python train.py --n_layer=11 --d_model=256 --n_head=8 --n_kv_head=8 --head_dim=32 --d_mlp=1024 --vocab_size=8192 --activation="gelu" --norm="layernorm" --norm_place="pre" --norm_eps=1e-05 --positions="learned" --qk_norm=false --attn_scale=0.177 --bias="none" --tie_embeddings=true --parallel_block=false --init="normal" --init_std_qkv=0.0312 --init_std_o=0.00666 --init_std_up=0.0312 --init_std_down=0.00666 --optimizer="adamw" --lr=0.00132 --lr_mult_up=0.756 --beta1=0.95 --beta2=0.99 --lr_head=0.00392 --grad_clip=1.0 --warmup_steps=223 --schedule="cos" --final_lr_fraction=0.0 --batch_tokens=[32768, 65536, 131072] --seq_len=768 --doc_mask=true --train_tokens=399700000 --steps=6115 --dataset="wikipedia_en"
Each number is 128 + 32 x the weight over its row's rms, rounded and kept within 0 to 255. Layers, rows and columns count from 0. Numbers have three digits each. The size before them is the row's rms in percent of the matrix's.

# q: layer 6 attention query, 256x256, rms 0.0789, rows 195-255, columns 64-95
# k: layer 6 attention key, 256x256, rms 0.0696, rows 195-255, columns 64-95
# v: layer 6 attention value, 256x256, rms 0.0546, rows 192-255, columns 64-95
# o: layer 6 attention output (transposed), 256x256, rms 0.0531, rows 192-255, columns 64-95
# up: layer 6 MLP up, 1024x256, rms 0.0534, rows 0-54, columns 64-95
# down: layer 6 MLP down (transposed), 1024x256, rms 0.0562, rows 0-54, columns 64-95
q195 086:117157121139104079158149179125155148116213087155170064101105178081128162135152087132179117066103
k195 089:126141131158106096175128059090131145108149126128132129163054104107113068128122147148174101078123
q196 088:082107112116169041113145149149134178128171127094111129127111089155153126146082154141140042194141
k196 092:138084152104139126144186105178111125099152125183111100185216168141123113140071115086209123113117
q197 101:121140127145118101132097088135131086116062077107155201161103113160110096159148133144156138114136
k197 102:149038118119118144149144107151083131095138114141149143119144127088144110100151124172132116108072
q198 083:117116157106177095146145129104128125099078095135108114095095147133169181155133063139106162146140
k198 089:112051155126148103149165159120137214064126149173079116139140130143119148155114136155164130088087
q199 096:150153136123139183126109115127161141209156195142135111130185125114105107106136111077159135165177
k199 097:152255117118137114120089160107133119180128124099158136105131146166142142121148101099070123113169
q200 095:147126106137141115180132108101129127135123155134131130119148099105106107095156065103117134112174
k200 100:115205185113120174105127165115140122167083135121081115103140156151115188106185139095095114159161
q201 093:139146121123058156169124047157152141128143115155116090134129119056157128108158188117113128153185
k201 096:130156146105135145114092110156118101140162166129145095164174103148154114138153110029096120177177
q202 088:084115081118150146104066114124158149139156103151146112114108186078086118072172118119077059068139
k202 096:103115085166139104145116125073086155025133147164126127170131144088123139117111170078201094095133
q203 095:165109147177134072092096102147165139084129141125146125121075164120125138112179132137087105167116
k203 096:141016131159116129115161105161112161077118150200124114121177154105129136114133089108142121132115
q204 085:122123155131114126121149080129087120161066100136119140126140141146172067078066190133113130115063
k204 094:112023106100165094145139115148152096162112075149072142218133100165159096131158103092143134137092
q205 089:160154131120172119143175114106172168097084127144149152153098128125112129179170076106139122147162
k205 094:129127108124105146119113102066080165048141130110124141137089129112074112151137111176110152102084
q206 090:113139143164165096039102106121092149129124107115123145103140140189140145172139081127109115155136
k206 101:110109164209120124085148157066114163115131112140159132102073148141100136139136066178089149159175
q207 081:184121071131139088142127122150124144115182132122150175083133130039055138104091178131150119128130
k207 087:095175123140135153097128100167099093152109128078179129122125099122124101055132127110128105139122
q208 086:103122109132128104106123162130142107057136127133150108190102119178146085154114185159154085127131
k208 090:167055115115143132131139105137123132108142102161129125126148142115130102136108117153174127105110
q209 097:186133134252113166123129081117135191132141115109136137072116151148176096186134123111150075127135
k209 097:126092111102114086139137142142067104104180131197150117139193131115126088130126113084188086104117
q210 083:115137122139120183121097101101133099170109202084100132098144116143106145074042141140100066123121
k210 090:080134114123160130094114135129113153172129093128128127113058127139117152146135103178075111145126
q211 086:062123160041146180153079149115183156152112104154214118080123115124122134063155117123125137149144
k211 093:179145112127196151146136176093085122201090135102106153099081118072113170150127126176135113167131
q212 102:140146079087095119157132139102162120130162117107124106175118114059156111155183113122147166124125
k212 105:134190171109062141180132058107146108108122161054104114119063115088147106150113159123161124141132
q213 092:124165151121108110139118138113143142120109125120140173167100102145107072137108157152129109152205
k213 089:161082173148142147140126064118065131083110114100116158139000130139102116124119147235177123119141
q214 088:117103109115161131127128136121128139103032164154093137174122130188147164220082145147108084120081
k214 093:133058158101121137107139177128143112070152121198119112163202117162126122149094140119110112097082
q215 092:146125063153095098125058129149080123094155116098130149084126143138147167111036083146092185125082
k215 091:125000105142167140158176126147089164119129105166133164108114112132172121188093136170166137142073
q216 098:105172174089111186130091121146109087145119142112125150053165106101085206122165144118143101125162
k216 092:141242123136104140100079164099152094170131129099131134115063126133121126105156123131097122127183
q217 086:120106129073138198149088167130095129098111106144091140117122127121131127134159114109106180137081
k217 094:088145109098131162156152155117124119134201165105111137108171108147131176122090121110105092113126
q218 089:134140123120090078092104108145102145106150073135199133163086110115198126180161156129114105076164
k218 093:145084140130105144159132092124101147099134135151110136135061132100134095150126133176133122134145
q219 092:154101117042159112100123137115115158198087088137065130105144151206152167111095151129092185097142
k219 097:173152107112117153138142186112096171216095116135095147116132137179122184111122150155060160097150
q220 093:145117120109096102138165076141128092130143074164170105123149101070079101088186078098090164098108
k220 092:113169085117125137118106140136122100144126147110109122133206125143115151114154126025133122171121
q221 105:136139110165132164127091014136047120114130090111095119141099136142150107144050173131128134088121
k221 097:152070120110094118159146111152098147093169125164122143144130155113128127133118151148138142133121
q222 086:099130144120130165106163115120146119165074087141146125125099157163157107161138091132142109110043
k222 092:111083092176035113139134119088073098055082097111152157127031131108116112148114133187099130125145
q223 101:126133113137112161157141158110091096139122152157124117161129128101123094174195096114106135177103
k223 104:127214118078106147152130132095140099160102150069142127106068176183135140124156167154105094157123
v192 115:198115127151114151144129071123111135099168059103166162179132123132077093137189113124103116065104
o192 119:120124114042130119119123184167117128072108170140092144101136137129158112178178101119123116170111
v193 100:188139086133139133135121145133134126141195134156148150159141069138180133164179101150102161131102
o193 092:112118178158107161148115074105101121135035193066138153074025089128165133185119184176142153097114
v194 106:141136144103132066095119138136097185131126115150100122137124133134179147143110086117147118121099
o194 112:150093109056121161188152129112205099152103129112179121120218158116087107133083155113122135183155
v195 097:070140117086103108144126144106193156204168023109113113165152114121094060104096151146100107148108
o195 088:122110164144142150139116156178138149119124128199145127124000122123139162119143135188134157139139
v196 107:097126155112107105105157096124122122138145158081068091101139122115144153102070137126180211140108
o196 102:129092091139114082114134117076121130114126147156207095106000107095099134149172141194149101129152
v197 106:159137163149114144139092117125162082076115159109125139119141181134140149179134133135102170117185
o197 121:106121136154150135122157137184055075136150109173115094133115123115115097112158076125058105111126
v198 099:138163085082130127123184112104101109157175123120050152138136120148170175088145127117123100157093
o198 094:137106156123147141104164170135146145114063136159170157124143091116118123172085186090180194123135
v199 110:177146137114182175130090134120078147134087130143108147208136072167146166156163125140140097193193
o199 113:141130125169083131135105133131169043100155145121161105086151114134157093157137192110114146103111
v200 109:114110174160137139131141121122087129122173129099117165111126094107188098088108138126108131141113
o200 095:146139124103107124116154129156122148068144113164165109156255097102109142133087094115088147124124
v201 111:107144151124084167164172125115151136088066214139092107149137129111156124064087095143164203085053
o201 117:116110138216149104122167119084087129159160136072133185122043100158111148190111100104147069123216
v202 111:155139110157149123111103157098148159107109146168098152068126129109127134138089150142078152116169
o202 112:136121146123155132092135132115127101201199188117104076143191125177138076098201113098125132117153
v203 107:107148158097138050172161106120116125107187019077147163067140146131134179158159144127086125148198
o203 108:130075119147126168169136126145141131060188093170148054135255136120149092105098081098123116115092
v204 112:156138111126136120113105092109095157120130149110128129093131096140036142144074110134144187133087
o204 118:145119087133087133123109115102112110128137139176178024134221130156111176157136153099119109140134
v205 104:127120072145129128079093078121127109124063163116094115148123151092111150188108155131164170166136
o205 092:140144066146112067114157115159162113146152101171153077103255147148132112123178116047099113143084
v206 110:160109151146101113135121145117086105101135185134103163126121161085032119145153069111140146108103
o206 110:121174150128131112095126131130114126168154072155183140138225111152133172159095089089104057102185
v207 111:154123082110151154135104123142086119084038126164201155147119138105118153122161155115100067062112
o207 095:164139102089137113135150134125171173118109152109027159177246183178133112132127091081184091138109
v208 099:113112155156103149137099170113108137128152152116182137200120165179079059090113105141115116115090
o208 109:146163125126126112138160147140092133127108138140093135133165074103150183121121107082123151121129
v209 095:149130171096130144075109098120142171155134134151077127101126093095128125222117081112177120184129
o209 085:073145173145107177169053099116110091145106125104150122107008127142129150135126145186085119120136
v210 110:028126160152083166165100108116127130127107152112173146175124130103137100079180164110120074072140
o210 099:192156068080144117065117139167163120086165083168097085133220162066099150078090116086114131175106
v211 103:125141168168159143095116065126134110074084184089121121127137126114138129118098172132156162108116
o211 109:118081128165184101144085110182088097141169164105089087130109136113107115162144084133101037176134
v212 101:118104164110097092147119201150153139083114140109175143111113111164070135087109146122181164099076
o212 109:124130116151119136089157140093035124153196191128111115146000137102154131141097099170127124193162
v213 108:151133096091192119091092174158088174169179171145143174076129097155164104124121146138119114144092
o213 120:161105133142078106100180097174103170129088176067094071171080118113130127194095122144156134194094
v214 107:144110061152132116107142128120120087114104177143145142169120158113223160127148128127085123089140
o214 110:136112095165109083160137149117143126115126181128172138139141103083078113147165163081195125151124
v215 110:170115055100136164131110102144135132131158157120177133167144121114226162158132144147107146179068
o215 119:091126159155142150120087103183163124101060138105123131111086136133123065117144166158175121088164
v216 109:149127129134143093163170076143183155118126117096142125109118105114093128125093133129112146123182
o216 113:168143144163122168156103122118139109155167086146144092145156137097178139075136151128079158170065
v217 097:081123140199119155085101115147140066149074123139185128160105039106141091106085157155107102085097
o217 086:132130096099140074115112153089139169126130156145090129131255133086133122164141082069135120132085
v218 101:056121157106093081110133208114110133103165126146144150088141141129144126080141145128149099103157
o218 109:143086094138163167192108123088146157081149132133064179170107130083108073066132096107165200169137
v219 106:166138148106132114072121112148134126174115156156119106058118119143076054086074102129140107107087
o219 098:120135168144146130107150127100054139216117146134080131188000090162079154170176117230066129190138
v220 112:109143119176128175111139093136146062137061191108115108082139078139173129112102108128177211126132
o220 121:141094097080143090146138111052164123129073147085180126128183125142068117164122147093104119130138
v221 103:126141136165111099106128155143127099109158109083124160151119133117114080136146150141050145170111
o221 081:156139109121145119142130165185087133089160103176148139156255114073160128150153101040114121145111
v222 101:160150136088152103122160115086086154139144089139109148079142106118186155196134106130168118113146
o222 103:139137158105087112139152101108219128133106162123106149089126123123136091099129124155168151075180
v223 107:100156156133127077154149155163145142113108071139197109083112100146173097133109107127088098153121
o223 112:157141096129103148120107119071127156132153121095031140107176117144152134115115153142152209065149
q224 074:140162075072193125091100131131122065110217195102118083115111152081173117092155130165098164106122
k224 080:089143147112161141107109117141145083157160171085138078119129128086192126060141177165133091103081
q225 066:121122156069172111125100119092150074148168102143113171137126131122134076091175134149159220032178
k225 071:138124086115150101164071113110120086114099160101128157167080110122142124098150121116125184081126
q226 072:105157120135161086151108076122166153113085171124088110081108132129111170143142121118154125169216
k226 079:108147173127108145136112141145182069169118174118126113079128190143120159140123124136144121122179
q227 072:073107146113132184162071095136135112122138067138059095137143136134172129148060147124089076124098
k227 079:103155105089086197148132127095130113160116078079090148132129126135166094191115115152086094139109
q228 071:089134125091098070161143157112148152151073092158131111123120085071122135165158147134097115131086
k228 071:086165123093140083090150100114130174134125100131108107122087118064130079213170136140106134123075
q229 079:114149155148138127105131118146092146126100131127119133190144158174160129117089136102119124111186
k229 085:138158129120130159108123091090111112155140150100122136217129130158125118114115150122123094116179
q230 072:166126146174154165116128090113087099114223174129165164080162168176110120096155134155123093119145
k230 074:165146130117152169140129150109130155105186119149167164120184104098149165118080143118133151118173
q231 078:175142170136201121134130122108100211114093111143049057118110137175123114162045125119093097093162
k231 085:139124176118192141145137120137126121109119125164091083100092181210175121141086124141074114130169
q232 072:149068042045130135129108068110141118117133117143108112132132169080166132213136169177137148127107
k232 075:119131123098087097112169111042186144145094142106081091110161097056157179188109145205094135046085
q233 076:149131135124066098164121124115183093137062156138169127157128118131104149107143128082109118154119
k233 079:155157165099139081144178125102166193118109159124127135161108115114091124116135140133146112095165
q234 075:153139130082126078167150119104186058136092107096123132123133138197091175141100095137156105122169
k234 073:107104131109151123141141130091197129158071104108114093172127128140044177149116081157091136095149
q235 080:081112126131044136139167170113192069143133150138192112105098174117078137114142091145149099152104
k235 086:086052149167122069128173130127143079128139134128162148134095169101119124103140093172159155154082
q236 074:050111109164103110159146135085139078131065102088161134174105108124067134087132146137153076147123
k236 074:069093123211103125170245107116107049127123100121174139155129109146079093126155117161180097146088
q237 072:112159180135148072142105142166112112120099143087092153159161103143063168128172084071128179192207
k237 075:099178130161182086113032109126149084127143177085104146161134157151066142164168071056132139141193
q238 077:136156118161149130130168118131091135113127213127126077144143098134100194163067130121079083156138
k238 084:123173144201109115078151133125119143102125160110101088137134113124145176134083143126072059113127
q239 064:148156104118149127125130128097052120136156133107104191161153119120122108147101098123171115084145
k239 074:128124089078161130182118137132124115121168137066056160113156135136096103177160134105138100145139
q240 080:069110113097193148136096116092137142191174087139122067110125151130149137153099130120067120096113
k240 086:108131171104169161116087142109121146179141103119100039128141171168121170116135098153054109088102
q241 082:114165136169094129132092190149106201168129093111091167136134126127095109105147106136122175098114
k241 089:106121101172132180122084112141107187184148086121121176136149112121099131103200117133140152081117
q242 069:105109100122129133171096132125161152100126172126110111149097141063119132145121122148184091102130
k242 075:133094149113150101162165105112116087144113102123132128131111180142121101156148128159140125054103
q243 073:174131150164095172084117141132130138092111211157159132113145123136132091108143108095172163127160
k243 076:156154160138135206092104089128138195116067153153141151110107096095120114112161155139131178117167
q244 071:029147087138104129107184139117145040120112146107179110128087143107174104095184116160178064125127
k244 074:080141093150104119120184173127144000138098121129166118148088117122121135107165101159169121140119
q245 077:159119100143054181145102087138090181104112132123107140103134104091133128153120145158179183115137
k245 080:120089098094088193151094096127128190136118151116116137107150096100127112109113193204150088103125
q246 078:073084128112113117132121169126161161129122165150171102166145100039121122104216192102110190126089
k246 081:147136111155080088092102118121109115054181179110136113113129095054113106146178126089126202091086
q247 080:137131157113159105125137130119134095131128098117121169135095197140133129170150090114057164113115
k247 082:130091117200153081139134118154102107136091132139122153096082212165158110150130069090091123103098
q248 071:126090100142197095109198112113155144114106167134140085098122159103106125106220077149146087160074
k248 077:131123160133147131115209132115094080085145164164148088143152164121105126120141079091141150156070
q249 074:214115123122086120138124182128137155138134092113148147136111153166148123111143130127119173076119
k249 077:197086080153141120141136098130119132094140139101128145120113146149110131111096175100136131099145
q250 076:123134080204130086114138125109103144107145169129114188129150164123118127106215147150125143107128
k250 081:131163078098105127136124198108157183120101151141110201098131129112098206130164131158141121096148
q251 079:074137120202107109114137148169122127117097104114135151122112152126144160158145134120076168180156
k251 083:072108143213093071129170173185140143074134140159100139090095176161135127159157073119117142137172
q252 073:155132145089116212160117089133155145139152126108060119107116127173182099113117165141161142092175
k252 082:143110112068149163152131094134140125203133127108060106135088105176119058101110148113159163098143
q253 078:103146172172186089118079134177109135111192187138092101125169138180116143067123098074098136130154
k253 082:172182101123191109085096118177134172123199136138155124176122165152083105105151119050125143108178
q254 079:153124135158091157127108154147112134075098103102168175148119154130116109155137082154198094115133
k254 084:111126091179122187145143105140163066114085125108144147125140136124087157117154139169171106107120
q255 070:123153118162199094090142112130120157148143118110071109115120136130136129110153144104106117089171
k255 074:115129116213188078067084115170129099126140146123116132092124196151173146119135087053104167102135
v224 083:164106114141110108124170111139152110119140124127181136121118147120208143152120148131133075097116
o224 083:097168158123165130136090145115131166136093158130076098119020103151063139102129109145088134147189
v225 088:130134118134084081117163106120135131127156096115157197140147101125072146124171141129171169161197
o225 093:105094090072147183152086119109141128130145158110100028091145139119159158141102164138106107072050
v226 084:131140133145149194182147130115166090091117252136098124065111142157225172157093113127173072142183
o226 083:116133132109115104082124129126061153157118023176163166168172098133082078098125136114061201146080
v227 085:170131081113063115072113115118146158167156139112136113129149135098121146173176135095064103111134
o227 078:094150174117194140170128139112086135115109133105122138124000116165126103100084150205163099150130
v228 087:161140145157066076122182144128111082079151088155109148096130094083114121072133143136059117122142
o228 086:079103138070167172135093097115155128161149155098117114103224184130159145165155133086177146123132
v229 087:156119061162061094095132153130094118096123130131217158117136108082080129099154077128209157169113
o229 084:124109157088152176151134138126139152132123096139054105160255127159160134167126153093088128100143
v230 086:148129128186122126126205098136067106161147088120118150148122092095184093068126154145116138073110
o230 088:112091141076120123164100130114167137115083128106091087128088132128095171216138123132110123189127
v231 073:159096142152030098125168148144118184165066045135221148166120123137096123155117130102163083106083
o231 071:116120098133168132135079088162125108159175173147015113133098118107138062067175106091102184147148
v232 076:006135172164060132163134119128129133146045151114134134083135134136147166143062112122145150159144
o232 080:216148107068171115119093133156150140140170130116143097175089120133102063098137157123120121091125
v233 081:185153092139189068111119098151135064110107207107163122137150129082102145120116121123173149207121
o233 075:094104133114122171121175174139127159131139041118101179119152161123217136123182147121062123067119
v234 078:160168118155204116130103081163100167139126140141121120136112137085156086094151145152122159112170
o234 088:131088095081075096134194165084172090090143117140131120132145145127120180161092102122143099155107
v235 076:109133167144083166148094098120148151096062134122128055163120120100131114119143110154192136200167
o235 074:166125062080222114101136150086114153112161137131122172086255155142155119162150126084118102083144
v236 090:134119120158098099137105089137085106103077136115094217248125127162124140101157111135078136121183
o236 092:104099122076135167130130136115206147118151138128129027064146128091159121147108169154177154130089
v237 096:114131144100152140125153139137111018107102132128124120149116129066066130127164122154157043189111
o237 093:136128120163129124116111122131131210167133080131100175109239130174159122123097131102109214091123
v238 082:108127090153093137154096157116155106123178166134130139074131144118131137131098115141175140152115
o238 085:126149169125152163110130118176101111126068115137118122181190130174149136130181103078092131128145
v239 092:133128121093062033124126154151137135104123138130135121129127121135146126150136142129136136152098
o239 083:126152166137184210130122130097110108156103167124100120158035139156144115107121143145090123125203
v240 088:131135111091114144119125109156118089136115142104114097122130095111177110136106153112128075085151
o240 086:124110125171095128126159139133163180100147091142161181108115150154105137111133115149121150159113
v241 075:075134210148164169129081154116127121117069131145225115138100137141121125151124111124155085110061
o241 075:170171060128115140107175155138094155171132127100026151112217105107117124129132143082110174160197
v242 075:121107164158172089168057168173080146098137050145162169111102109128056120106083079134154139150164
o242 077:160156084052130138096186113123242118158133196091101084140134171124146150124113159121115130112122
v243 076:171162154164084144114120058120139061127098129072174126112121182188135099095108131127153163192130
o243 079:104108073091199125140117166119076195149161143145074176109126114047122147181170134118108100081115
v244 092:227146063120092105133143157140120162117110119123150125104145071133157168143153134131084143174120
o244 087:038076148143153133190105104095138108158128130146119143156042179144130085122132131157102116135090
v245 090:120106089119084167132127124147137150102057146137117131076127091091141171138186125115132161134104
o245 086:123111185139144117134134159087093132176163146077145106181031135194133109113054154144107082162152
v246 082:095134168167125089106144069108144111113120247111087136076136132130121113092127122099195173109133
o246 084:158160098157149153109092197138099150138104023144150132131044134121110138160115135163075088101149
v247 082:103112147164121109108134140133090147126080130127161138114110112151079141154138127149116112103065
o247 080:178154150121107140160113149154159128162132097126109133172244144116134080100126128097145161145163
v248 087:133115116112060183111066136133121155147102112111053167090131133015167112088127132144133200156147
o248 084:139124126138177105140157121130156154079126142130164082135218133213121151162112120114149045128163
v249 082:096135133141087163145160093139166094150141100103131126110117149144146115098169148148172121156075
o249 078:134080124171170121063096095119140164147122154119096107147000066115106134112116114165070108120179
v250 091:151121158113096151141121119146102193117110255147074113113110097080120123120098146138153128162101
o250 087:097161118160168070140131150106147068151134028086175173131190177183133094138152140091123129082162
v251 084:108144095098101114065187136131123057144168139130119122171146068040076157096135140120056133181119
o251 079:155107181163129166148082125110132164108069123108129133125012173212143102139139127173167115078149
v252 086:075152175145174109148131111114175123152128132132193122160126179219131078091122129099147147190182
o252 088:177134069067135123116120142102132133116124160142124118093000102058123154155118136182106108057132
v253 085:131125074191142109149197148133098179100145128136048152114139130165039164171136122121145146143146
o253 089:138130187072075128089069084159168050144122130173204078159105102103179098058101146160120171097060
v254 088:178106100074126110142036177125117152097202141143187134158139089079093103116184121141152129154189
o254 091:082145122157131152139204097136149142138093122124030114085139166175137168151068116125115108104086
v255 083:154137180050119164159138100131128082090095000115091134150134091163132123121043142116135075187150
o255 084:108122080211120078087139129167153117145180221158179132100158156094114144116228123147134194087123
up0 080:046120140096111134152083125142134100127058130133149079130152084129135200154131159128164169140158
down0 093:132159133128146088118146121146094167138169073071119147103091147222104051138062150104057111154112
up1 097:176103165096155152148123148155152141103074163153150083132156160093131191135107107109134143154060
down1 097:167148136078109154149156098113069094141133096080117150130222104126091091117078158115123069195154
up2 102:136110135142083194162067180120126062212158160126084140167154149142162113139133122090080124086138
down2 114:085140088113115122148131142169144140116120091185163139193100061130146108074101088130153131142125
up3 090:164115127104170178125036123136123176140164081153093106121145166077110160160140126104092123143125
down3 092:121117113163100125183114094117129083190023111113103098173146109127086124106107141124162105095172
up4 101:106133116134093145211149172133164135123115197128100152180129081184112145132085165123163015157114
down4 109:122139135090167123081124142135138127196142108143153179129158114113097122133129114074145150183121
up5 127:075127161172144038148133135145207151108124109150032118104155080098120136107066108124179148126169
down5 121:158161089084135122105115105109145165142187181129103090070102172155170127054180089091107132083083
up6 074:121164125124102131146119142152125173146113130108058120178149071141139133172087127102106058135161
down6 089:153169049117163105142112118110121093092190110121105137106157180103101092097128132078114138184126
up7 107:151076144069156125117122148201081085174164172117087105075130125161129131085093132125128133141077
down7 102:134111113144094119079126128104128127174123135156105170053072110118189092054142123130124084128102
up8 110:142121155122156168177099105092171117131110192129112127147127153146164153081175135081174139141126
down8 114:166133131095106139110163100144149119095102118152135073146099151089199121127099112101107076110095
up9 105:116067191108123141113136197147115160124110209238094067127137156135085135123126161107092145142106
down9 098:107125098064119157103130133108169183057117165195125127135124147136159145151134122104091160102118
up10 098:139091172107106163115128149114149108184183136126085109072145047136127097105138172128115131190125
down10 099:139107152101147093140129122088148145108149141108103150111061096115099117143188153134106105045118
up11 075:091134129101220114147151098121161141122094154142064131167137181218123214140083104107095063130080
down11 069:112143141106120156099134126102120133128156120118201130083000132086111082133120137254145180142122
up12 104:106127103149161104151100128164138131151125118149167149102141148127136123067122149121153070134112
down12 106:158125146107137083187167103058077145108083142129122118108077144145146130123072108103116143143119
up13 094:110103137117117128121137138116130117151110144157087149088138121150119168166133124128102123123120
down13 093:152132121171164148157126102103142096160100138108156121141054121136168093062148176142191125089118
up14 080:091138142124101167134120093187122116138082091135092123106144133103170167119073109138139084166101
down14 091:099073107037106103146070137091124088119108134114143139115063167085148146152147115128151082149088
up15 089:143076103128105145139122139135113152183132162144132183092149135102115133109153157130121139056113
down15 102:080146151065187091147092121113119126106076131115127114150011096166106136127108145223124154169101
up16 109:125093184074139092225146101082196133144122134154132129132117108146134125113125144124120095116113
down16 078:139092127143139147152126122082196108104093167145126133140000138144106133117143103255122140115109
up17 069:111118161176098090151178127149140116104086088142138097097142130106062151147163130110137098178094
down17 090:113147073078147104106117106111078150102133134123064171121069179138184104113059178144125146104155
up18 105:136075119098077127127162160126155162171131134112165126079149079127162164138134137136182099133110
down18 099:192166122143127101172138129128063095122076093129103084165159150153143106187064105154099124092129
up19 123:153106211157112167198095133130178119164134110147174088109149175151147130136119158103132105096132
down19 143:065129119083160151142139117119119120159173075124109140108120077163129129115182174167095150186106
up20 085:097052231093095160127081113119099103149125178149107071083162113158166086075114122093176123108127
down20 093:088153152170149081155140096131111154113175116101166167193039128134150121168152119197148139095158
up21 076:172101139148089137142068116131135070113109166134156174051130163103103151097185159135165120119159
down21 093:155156104176121126116113127149152121135192078100081163157089102108141069122109104090122147164113
up22 085:135125113128178131182073180151089102102162114129094108105116135172123133121073132082105106113088
down22 086:097124086124092135170151106132121110113137136103217122089160209123142124189152150147144083157154
up23 102:164094109106126206178100169168117114123124160142153131111144125130185150113146164106176117117048
down23 108:119098129141113097164181124148128150103152109133102136176042095123134157114119069146109118135185
up24 097:076126117167113105094132082140119118194138114118107170063123115117203133091184120111127190081107
down24 099:129155116023107085138116139133128112121166095139197166150125156155135078111035132109139083166153
up25 097:146084175138099095172142126115124134104083097139169155139137119115110158133172110104126172154153
down25 091:135126141136081121161081051195116102115204143194086137082116114142082083130115074163123095158108
up26 081:145083177158133132109144150154080148149085156138131085132164093131143162154141087101119100178051
down26 092:118124098096165153133072164099118113089118067114078166166213128096166154124159101077149147129068
up27 109:139117185115109190168096133148185170116103120153132097116111150219097136107058118104148119098142
down27 107:123122080106126121095108117078210137176122114074148184183122120090091146153189143113141135065159
up28 094:116098102101174156127163100113113131158139185106118140095154123124069185132180187129155104188114
down28 089:074142107136092109133188106119127137140173110156092117094095215128089110109072108143136094117180
up29 111:111099148148070144147082129153161127163151070199151151150134095132131171115068152134108109117150
down29 107:103121175086071110129130130149079129083103098087096096101082113239117107141158169142113112130191
up30 122:087117133115138183103124131163163137132105102145127140131144095093125137136129176123202135129177
down30 124:124143104186152098159165094154154111126102175130089108149210116123089134107154116078111103066114
up31 114:163073126095112125130157129144161151135079120157098148122133108174087208162070127106130113133106
down31 113:103147090141193183161200185135092067122149169138151100186148139148122136137165196120160056073091
up32 121:063078152117097139224087160237126137123126092146083144093130092149183183140165137131153118094154
down32 117:089139137139187082121162077149127125188114122119189173062145106143082124135090164121115166180149
up33 106:123146135136117129147142128154167111164100147111084068158151132173123174137106147133097111172133
down33 091:119113128129141198193119127130076147162114121142119109128028101107077109191105129210101182137139
up34 100:091093207123164084139134173160096098113145117166090137080156111124115166101128157119112150141141
down34 098:134103170130163128107138101124145145178148100146101102114070137125097131143085118097134093176120
up35 127:085120153138138118151108117137159115129127162170113083113152123153137137093106147088131138174151
down35 140:163155194157157110127120140158125093141091106140176137119113095164094182094129110128107159143150
up36 089:064115143106135141152143143135185121153000151143119118171130104067107217091105199125123131120137
down36 090:196075129124172104149139133136105119110198132111130128116061134110158113172101127150131102147135
up37 075:137142187156156175202101074124132113148093181123129096095156152118101144096114125135160127176165
down37 088:139150125097117178179143147115138128121172133127060155114069160147121093087175121144108115118169
up38 118:140131141139146138153114059141141083112070140146149106131126093115140122117159137104116048101121
down38 118:161152174116144106122148117112136166152107059137174179155136161117156136132095120126092135146107
up39 104:131099093134144125133114146148123105126122143168150193112148085159110195116101118131124093167148
down39 120:055114169078119196127113107149148177103173190115155138146074142122115066109206164193131137162109
up40 100:118112147148181133164101133179120132140134149147064113136143080106111128139082187108073131118086
down40 096:136097101091131086107135130144093126142085167118105095150130158105119151161153145125126172094197
up41 116:097119182111161130158067090150150134135080134161154088072155161150134086055145155121118113101103
down41 122:024133104097167146156111153140142133128074192156050098149136119119128130146128142178101173128128
up42 118:093069161114158100196125073097207082172044154168152081150121134165119121113109124126134084124138
down42 080:107101165122112149145153103060229105126103174125149150108000119139139175107147130255161099078138
up43 079:133134203129117144138135062143116146147195134129029122077151136113136151097106129098122185110130
down43 085:123132113105169084121177138160142120093193146107119125127099104180099144149142157100121156125090
up44 087:138120137148102143212118153093155146091118120177170100097121081129135166111116145085132156126085
down44 095:128118126137090084125130152106093115097142079075172111174069088143141134169159172136151125177125
up45 095:183107136188148139110164132173111154121105147155140131101146139089082148161171163114077128093073
down45 095:092141074135094218153069121102106094151093156132131161109064078136145056147136138133190106102131
up46 130:151138147149107186241084103144130123142081095124128129134145135164121149149132168112114066076153
down46 130:101141155150112124114198154142110102167147103172141137097119150170177140195184203151132123117110
up47 097:105129123116135131160115112109143149156137142118139148086145148220163120161116116108195118120133
down47 103:151130125149089152133141140133073105103108132115132074158110118102119122140180153147104125111081
up48 125:114112116131133131141168137119134141152143174125094110173161155133170138153155131071099114136165
down48 128:131139102154123152106143134252186221183120121146141122138159149099136173112112171110102128140170
up49 102:127133111161177121166150158156118098087130067123161147134153027147110192124055128123110081075105
down49 099:108162131106129182079139099131155123102112106143167076166077110147155147164141120139074133144110
up50 096:120142107157161085102094116128089122135122174122147127139162143115138128122135102083145156188154
down50 105:061144182124123148100132161184086158117110157048129175154074025145099129151100141132111135097113
up51 105:129108101132086131176094104124148128178107154102098165125176121110138111154110108079131127134112
down51 112:064081138120120115115151101133057156179124132144065119153138094162087128102115126115125153162112
up52 107:121127162118139099196112159173095140120131107147073088155125121100108127137117119113140144219091
down52 098:110109159154083165121136127148158099200140156080105138125100111073161086126078059098126146167142
up53 109:078110166183156130148159134127123113133071111133079133107169023113181188151124174117185106168151
down53 109:121156084077118138058137136120086149109155101176139136168057123174186188158126149179099130120082
up54 091:103110138143133149133079101139161127157065092135167197081152133153086127044130147130111156113118
down54 102:070117080171100116122106108196114141088157131137148129141078125191122177169135092111147147141157